{
  "n_layer": 10,
  "d_model": 192,
  "n_head": 3,
  "n_kv_head": 3,
  "head_dim": 96,
  "d_mlp": 512,
  "vocab_size": 8192,
  "activation": "geglu",
  "norm": "rmsnorm",
  "norm_place": "pre",
  "norm_eps": 1e-06,
  "positions": "rope",
  "rope_base": 16600.0,
  "rope_fraction": 1.0,
  "qk_norm": false,
  "attn_scale": 0.102,
  "bias": "none",
  "tie_embeddings": true,
  "parallel_block": true,
  "init": "uniform",
  "init_std_qkv": 0.0244,
  "init_std_o": 0.0,
  "init_std_up": 0.0244,
  "init_std_down": 0.0,
  "optimizer": "soap_variant",
  "lr": 0.00441,
  "lr_mult_qkv": 0.7,
  "lr_mult_o": 1.65,
  "beta1": 0.95,
  "beta2": 0.95,
  "lr_head": 0.0108,
  "grad_clip": 1.0,
  "warmup_steps": 200,
  "schedule": "wsd",
  "decay_fraction": 0.849,
  "decay_shape": "linear",
  "final_lr_fraction": 0.0,
  "batch_tokens": 131072,
  "seq_len": 512,
  "doc_mask": true,
  "train_tokens": 463400000,
  "steps": 3536,
  "dataset": "wikipedia_en"
}
Each number is 128 + 32 x the weight over its row's rms, rounded and kept within 0 to 255. Layers, rows and columns count from 0. Numbers have three digits each. The size before them is the row's rms in percent of the matrix's.

# o: layer 5 attention output (transposed), 288x192, rms 0.189, rows 258-287, columns 0-95
# v: layer 5 attention value, 288x192, rms 0.0876, rows 259-287, columns 0-95
# gate: layer 5 MLP gate, 512x192, rms 0.126, rows 0-1, columns 0-95
# up: layer 5 MLP up, 512x192, rms 0.131, rows 0-1, columns 0-95
# down: layer 5 MLP down (transposed), 512x192, rms 0.123, rows 0, columns 0-95
o258 107:118147102140140158153115110128153126159115197137117106067106125114213074120124126140125112193131130130090132085128107105093160096153106102119165149152169157121126116149099104178118088076106113115051158131133140118113120188119106143128101115183138151151172177116123152172175108165146106079
v259 096:150164123118122146162132112163134142142098114128151096146142110182117127134126116083098138122127139156106162152160145031148064140177072133135096108124119079138118119154114132144094150057200135135097115079114164135152184081094209110054121156123130130122115107144110141174144143116106122136
o259 100:133143101073123144157126139147125116119131169119094143065161102106070132102189105102112084110122151139047103035136083090069124106122125115103138134140167054105118145115118156137181108158054176124088185123122121068139136174121122107093151169121210128112127112125167096162142095140175096124
v260 117:086141086164146157130128126140083153115120144144092176119093154131178102069123122146153142127087152144147133106142098134111160120117124150110143130185223140080072090125120137111107062121094124108148083217162110101088138167160132132147170091147082066086162137137123110091131090067093061133
o260 113:140109144104157092108153129097089122114154089129100107151114162173115146111175103164147167120123165171087087172149104161080157137153133163162090096059092170118142160178107159153126182166147090105217097119118157178128147076153087175125119166077188107141142115131136166082146119085117106108
v261 095:208154175114136123130155137140139152097145117104129127123164092104111108152159092176097199112126152129138069084174093112113102106106142074133069143141114138135140145055112160101087061104171129105125085120113132064141178155110196136124081104131146102114096135156124114161181120103162084081
o261 098:172127090153119141078097089111100136180150125038129120118075089108140060164156086084115185182121121167166112174130098121077119155112117085149153132145168084098138174152135127102157137139140096132106161041154111101122164128162068097068091152099159135173156086080116139166127071118131110164
v262 096:154066120144156109124109100069085129145128121153118163155126158067132131090162133102166126126107157175111219112189156138174118124161097084135107185137142148143142091165079173136174132128129132110120138141125137103115064156097125078109140096108126091166083101146134124096098165145152135145
o262 097:127104134139094116144108152109127166112163113085143134172149135129174063143082081122187110140155074098182132079067124115101083158127145152169153132154105071149162165123093103104145135072119110127138119113162154064131112096071119080163083113156109194120157178153159120162176079170103141164
v263 094:059155119154168147115143160125131144138184145094155141182131126181101169106150147139112133071140099172107122111166128109166143116155138108098076157113108059209104138167046125156127130125121157158089113089196089066123125115159156108079158139146079152078146125115097158158153122156131147128
o263 096:071145133107087116078119176141084105141194136096132068088079155105102082138116113179140116186174209097107121108085204107093158068124100122117111164120178168105134096153089106087063147138119093160179123111159082095091155173120135098158178114134156129131112104124102134134133117132149133087
v264 093:121181128086126120104089157198179132161157095151138125120138203117143108099142097099170153126152104102088079126147150092111206097155077136099105154088121059141091119122095114141187126130094091165143112065156133147095136132158166058151114212153123142119100139076164111128115132142067167110
o264 100:180092131093116075151087135131095160083128134097133127118143129193079144166107105130135074150129127167163148113081151150139144142118152121079155160191112151121125130125142154098077146156117193087126197165092081171099128083073106085123112127185141089152133098136109063192172184128104140099
v265 107:158096132110146119128144113130056124130093183178083190117177109143114139134129137118160117160154117085135120200136115133148141032177209176153118143102155131125164141128130098130119141179148167131118046069070163094149086141120126123140053126146124101139078100078167139103131119131122116121
o265 117:147152063172074183105098117102120197167178144132145115157155216131180123138142104103081176118143094161112116100115164137123110120101120127087118144129104081096175049134109106186105157153114112164108154089130133095077090104175113095107117157108168147130187108195066056092083165102044107128
v266 097:088136112132123187149130167122148117174189118127126125156095120185143105136187080139174076116094093082135084085117115134165101108150093074138132063112122121122070157101093199169149107131137100087136136134170097128195145169166147136134130119205121112128115140118148134133115162136151184116
o266 099:089102134193179121171121097162088152158147162131200175130104122131096128125117200166115136154106131130125095168108137167149087088134128189068168117171159155163054120140114142091078169110156136135208184140148125117138119076163077166083130160145144120128044066167165131161126077115158177122
v267 092:135171159060104169179153102154102082208145182118125175139139135189144131143070108108112116108199058122134092156119127129129109094139149141069168112082088127086200091136141085188160083114106120181157120144132111109137153144196128131138166105115122172104110102122069189156112094119098104055
o267 095:105127114149137113059119140146122134107118149142118106054088169089082165123128111142110132179160127152121123148127208128137181115079154147112147118110160073108129118088132119153136175106055156092125142146160120111092088106141078134159124095140124129138144043112207179143107176068141116182
v268 097:113110112135122137119140143145122116111102098184143121150173194096129118206141121099084150147160106120141152166173096155118119091123131181091103136174137101130121141092137109135124135137069176165114124165144111171141099135158143147078115116086078143106137103129135135183097147125065136107
o268 107:129184117211121148068086140125119157111196139132104112181158114086098119104134104155108100088106136116112098062136180092098148174174156081134136137168098129175161140079116101109120108121121145131104116165111176142111127071158073139160106132054112102166121116101134087126136116127137085143
v269 096:063109156163226110124091162104125088109120131054153147119078088162176079057124098183089120100160113101142069122169120108107106093114114143128087087143130137106115106114063127146150134122186136157139068103170123106097108149190175108130101179129088126143146165153096101163148067153111111157
o269 102:186117149114186192122165141120139144116165102097128134107091106125166125112092105117151127163184104169110076085102137139101175174115136107150108106100131222151069076131128138094143109159159153105177118124108082125106093073187142112100120096134155064134113151106167106117147176099182155166
v270 105:127132163157125110127188125086118149146044120154072148135126143099197094126118093118111114148106083086117085129102133137082151119164171115163149078149125129114099138141127184111130128140131120150066153093113199126157138093097100195127070133161099097110123133140132118138073116128186094145
o270 109:135128101152116120153143115093112140139127124090060135186141089151117140178194158069128065125122097151097115163081086144090096129091120158182145093143114076117095194130162094239122117060098174136126094125092130118088075141122133082100122151111125142129161169089141133104120087185104119077
v271 116:135129075148122097083090095186165080201132145138148127130145135111172208110170103176128173139172098136149081105097152126110146128095112115074174243129177112068086109113158099098128105146122093129147095120117123087135115147148141097140113130115110139108150107144141164075112175130100121129
o271 119:161146206125143151108116115078125127108116127104177140205093178154132129133143102134141118198122149149082135148107103094148156117112115175057142129129166157119108140122149160135111090123148115164187130202083149171133128091121097103065148052077134101164163085120081098103122135135122107165
v272 099:043096054156116095113159166142125113129224117156137116120097072093158101136108131147140115133150122101037130119071122107150099099106066152144129117128112158125111147152054129148107138148142132078163146120166132134148177106085135172114093159150150161190156132166140152199169097134156166102
o272 104:120115133102134098182071101128139082126097141167104131121106153123167155179096115145159104090129114136133165117131100133156109138123145071162112127125108151121147123137226122121168163144159192150142093125125128163096146138117178081130093123132156172118096149152138086131202097115093142200
v273 111:103114123171127148111130121086117128132113086061102104129130134113064150117103142078156118143135124111108158133082143180081137123212145160149152094155128045114159174185133154078167123104155118128082098170096130123099135074140133121110102090146098153117140071110109093177139110104166117093
o273 109:114148165106083136112171156146115153128138144185166167126182122157148092152198139119076157160127193086149072134127062105062114156111132075185179167145125095155183118140119154147118102125092188035157115100152139146177092130065147131133074152186087079147115101113134097146132163097103167096
v274 105:099170131159143137132114159188051188164160196145122129156142115173128116139109077123127147159126179147134092145161097136111058091127133112161151146141105079202064128070111099171160072134118184085129121116097124162125138086103129182155134158166111150142205101142128144124182097121145154117
o274 105:135110140101119147132090119092161134133171086089097136112136180140084143089136193166077131128139122167114161150176134135148177117132114151089138081163171064088118107151158152103076165157108109219155156088146089090120188113137124142101127131168157134121136192082108107114115109145134067156
v275 105:138108094089132102168038068146145144177157125113115172098134164138079150091145087157085091176122146171076042097127184148075129097129185143147168082148120177166096162126164137098116098196148108103133112127143071106130107091109140159097141152151117154132126111147175154127101130121115137115
o275 107:094099066164184162105083175131075141166153118134121157204111168131150089112128110096129146107161160147166184148148125168145084081128072116123161113106168165138105127108114185126062110119135128157167167105066120164066102111147155099054102126106094144137096106127105095134105108119122059138
v276 097:179156121102099121127136171147175116036178087152118116128121165102175109135101140160136101148143091129130182148126143113160108113146155100151110177077080132162102057172130141137120173126126151112131148104171143163159113109049115087134146147157173152152105102140139137135141120155166125122
o276 102:082113092106112145145086100124152105165112116114116136130137102171100112122078148144122098128129138158121099109139204138169102171114100086091121140115151157069131122093079140132118125105131132076123134151151091173161132170205122115147190094127146160056107144131110155094132115181150163154
v277 103:147068132215108140147168104117149089144119156112123134095110104102172144086160050149159129069092071100146106095161124087132152121117107174181157125161100169142135102090167134138096144094084092167165121168108152099111125139071117135173133083144165112193144079102190150138067160203114097108
o277 108:133091169153143199117168086132105159129055091107111136213173094126112131124117150142113150135104140113063158206104092179121106094072106128110086048130112136100123141111144102199151140072114096139154149113118149156137135193156145105065148060144139150098139086111166088110186102086164110120
v278 101:146074179133099165152141174134147099100096104089169109096155157102119156171091149142102124131138096150151121091156171077166147094182171097118118137159071169116172141190125136109171148085076147132131118148084128066081051140109182118121130103165115153120148180038122158115109137143089164133
o278 107:160163092088111153112093138130168157117196152137114098109149105101129087137111147076107104121180118134142153192085178142087188147138131179135136144152107148152141102090072144164143093126160147135195162161130125108155113097097128075092161169143149137076124106126148135152137148112130187121
v279 103:102143095184154121078141127073129210141130135096109166126090110137129099119130096105107165117084123087126141176122073142170103165140127133097126089075106082090087123105099051145097124066153109119131076102110155151135111069136188113137116109160127144097108029154103107140145137073142116167
o279 104:132166134133118207134153133163150112089154148093117122122169236091130178186132166165148152101162165154082083136119096145134113081137109128150159137074136155145135151195144112149104162111062129100136127143108109096150115154118093113149123153134127087158046119153110121146129115098138187181
v280 110:121109152143165166088149102099096121108097098195116135213091130145110181114113142136148082080138167140120156113095121124127111152124116122108110138126094126154114152129111147090128068104122164129140098135084156097137125050181139058105107121090114140173144130115142093199103106137153120119
o280 115:077150099114101144085109126110138107085170144090096107135117132210089075084069099146082157157172134160109170100105158108139064074115078129155113107153133127200130136206174142151153150115109162128051057128169199099120104174150130142121094143140083133130177094062110063139124100141128136122
v281 098:163145123122091128108127139197132112095168202164173108083148151157131121159164087142147180163117192145135166128172128094175147151110137048131142122159138097135124089171135104126205159126078074152125128141161126157091121145132131112111175135165108139123179118124114126090066135113102131109
o281 102:141090147089114113137085101124146122122128147154126148126149061112111123092141154099160107067078112135133136043172117043168138132143128212156099120053127121111127105049101123129095109144174111153165153153072123168155135079132087138150161108139134116119158117128100142177138135157138172088
v282 095:055125058159086136149135148128117083125109150125111115136108187129119102100179153118159219136088130148113189121149121092080165141144157092163107178121150181123095164100145161137140131129130160114166080168141115172144119105165061210080129166079128125141169133155127107099066107111096112101
o282 095:147111184163101134096132107118134131142117100123104163107081144150096085075108151091140127119054184104167137164122063121170133083070138156132076080081056114074075158126108148062093123111112099028199079127121110130147175160110169102128091123102044150098078158147087074133116151138113112088
v283 105:085216136146147109103106103163121115137141132112185184156147100151117150097133093075113142123110170151072141158110125081159175128147096093091162145150180121118143128168037148110140103126104077149166148109101103110140131177133201086102136121124163129124110047163133159163158107151106098165
o283 109:066150185147153103132139134119090114137137146075150110127152124164100157132181074163158123175110188108106223126126101128091136108151048085071180145112131070168160079157178102112105094088159153066107126164179112144119140123088090129166124127099143127165129102142130134128177137111098085155
v284 108:072136100132142099115066134178127139130128136117079050113116155136096103154068087126171135092141129134104123089134132038127156159120083060181118138140131178136159046131108140124146172153157076114107135134093120091164179169093131126142168168049210112112124138111081093103124133141119132155
o284 119:089102102110097121165181124092117122146136116154124054135133108173145170162153106113105139138157211086117154156161106109119086121131054088101044142126106114113142103082099141109122101086111227166099124166176095163100155159118144102162203126120165168105123131094164125113112137174126105147
v285 095:139131134163109122167167110112136079099121160188126143132145131105120162161135148189126138131111156139176110122066104111141139153112130108105110119067131133138108074113153094104122047098113037155106182149124069083098185171087119115097089157218113117094136204173105119077156203129140158107
o285 100:149105124100109089116144105168132181142128096109156100149066189101116131162118132143066130147093106099128155102119083158130136112144099148089171113130180079107121110156110131133150115129151113118181122122152135087141114105133153150165199110133104098172146117082146095132126083168225145149
v286 096:086092111095108146140140164078126095168076142152118066128103134067128172164173074104164089164112138085118141165185153094066127120146131150159139107147131149101101094167136155086158122101139052150177147109136101056125120065134167178142164114141104144106126122127167181119149111090199075154
o286 098:058156151125107170165164168100076193089112130134112162219149138123149100130161134102155127113098171130164093127096134201105124100125144085089158159060117118047140150090174149179114113170116113117134131174111146130091208120078137151122127111181121110145102150148149128201085128166110140111
v287 101:179176060166174123143132125133084106163108164215154202114084155129094120114116162068116130108132152149169111058137130074077116124111115140097166109112133154089111130099199138097157138107163111117116122172144088172148205102184143100093117119109084168149147087098131142087136128191078138106
o287 101:129157122105158157115083184123121043172109058086114143147098196121133158139116159144118148101074159079101130121087147149124128120120128178161174150130143122146137129150117127127164109147074116096182123171108155182128120103140085131122129164025141139113158170119098147125140158099219065158
gate0 093:116121167104143149140168083121189131122134147124170107137158123102095172053096160133162126111113149144168114148156051134137115098087150157161134114174182137186112189073129093072112072213113174130119160120110103096174099132113150124123137115091162132125109106103158124123160161168065168109
up0 097:139124143154178079124074139102122114128060184113149110096130137126088157072118155138155088105149125136130105169143161154152121122128148125104121071172152129075140139079112127106084085196064138089139175139188091154143078128119163125099147096111134155139138122093118159181184080149062162099
down0 096:115114096108116105093127133028156146084079075083130116101132189148139070098161150068168117124151134100103127144104153135196123159167108153151132122166116089119145112168128122085133197137152109126137074141138168180115091137121044130127098147129139137105190131121155147105133090125105132109
gate1 107:167088127144159074149102134138135180101081093171084074079148174106124114122113128065134165154201157131136109120073098106065131109114095104103129098084108127127123191128118126146146195146127135113092131108194086084112160157092105163155092135110128120146141109119145136093116151066124106123
up1 099:106115129083073133090155136158115158155173131029171107202177132129124090107179163178113123128098156098141117119156134151136121097097088140114114147177099099111137119105110155153142130162131135150184121128071104156113113133184104108047194133081134185080178158107117153085157123128121116114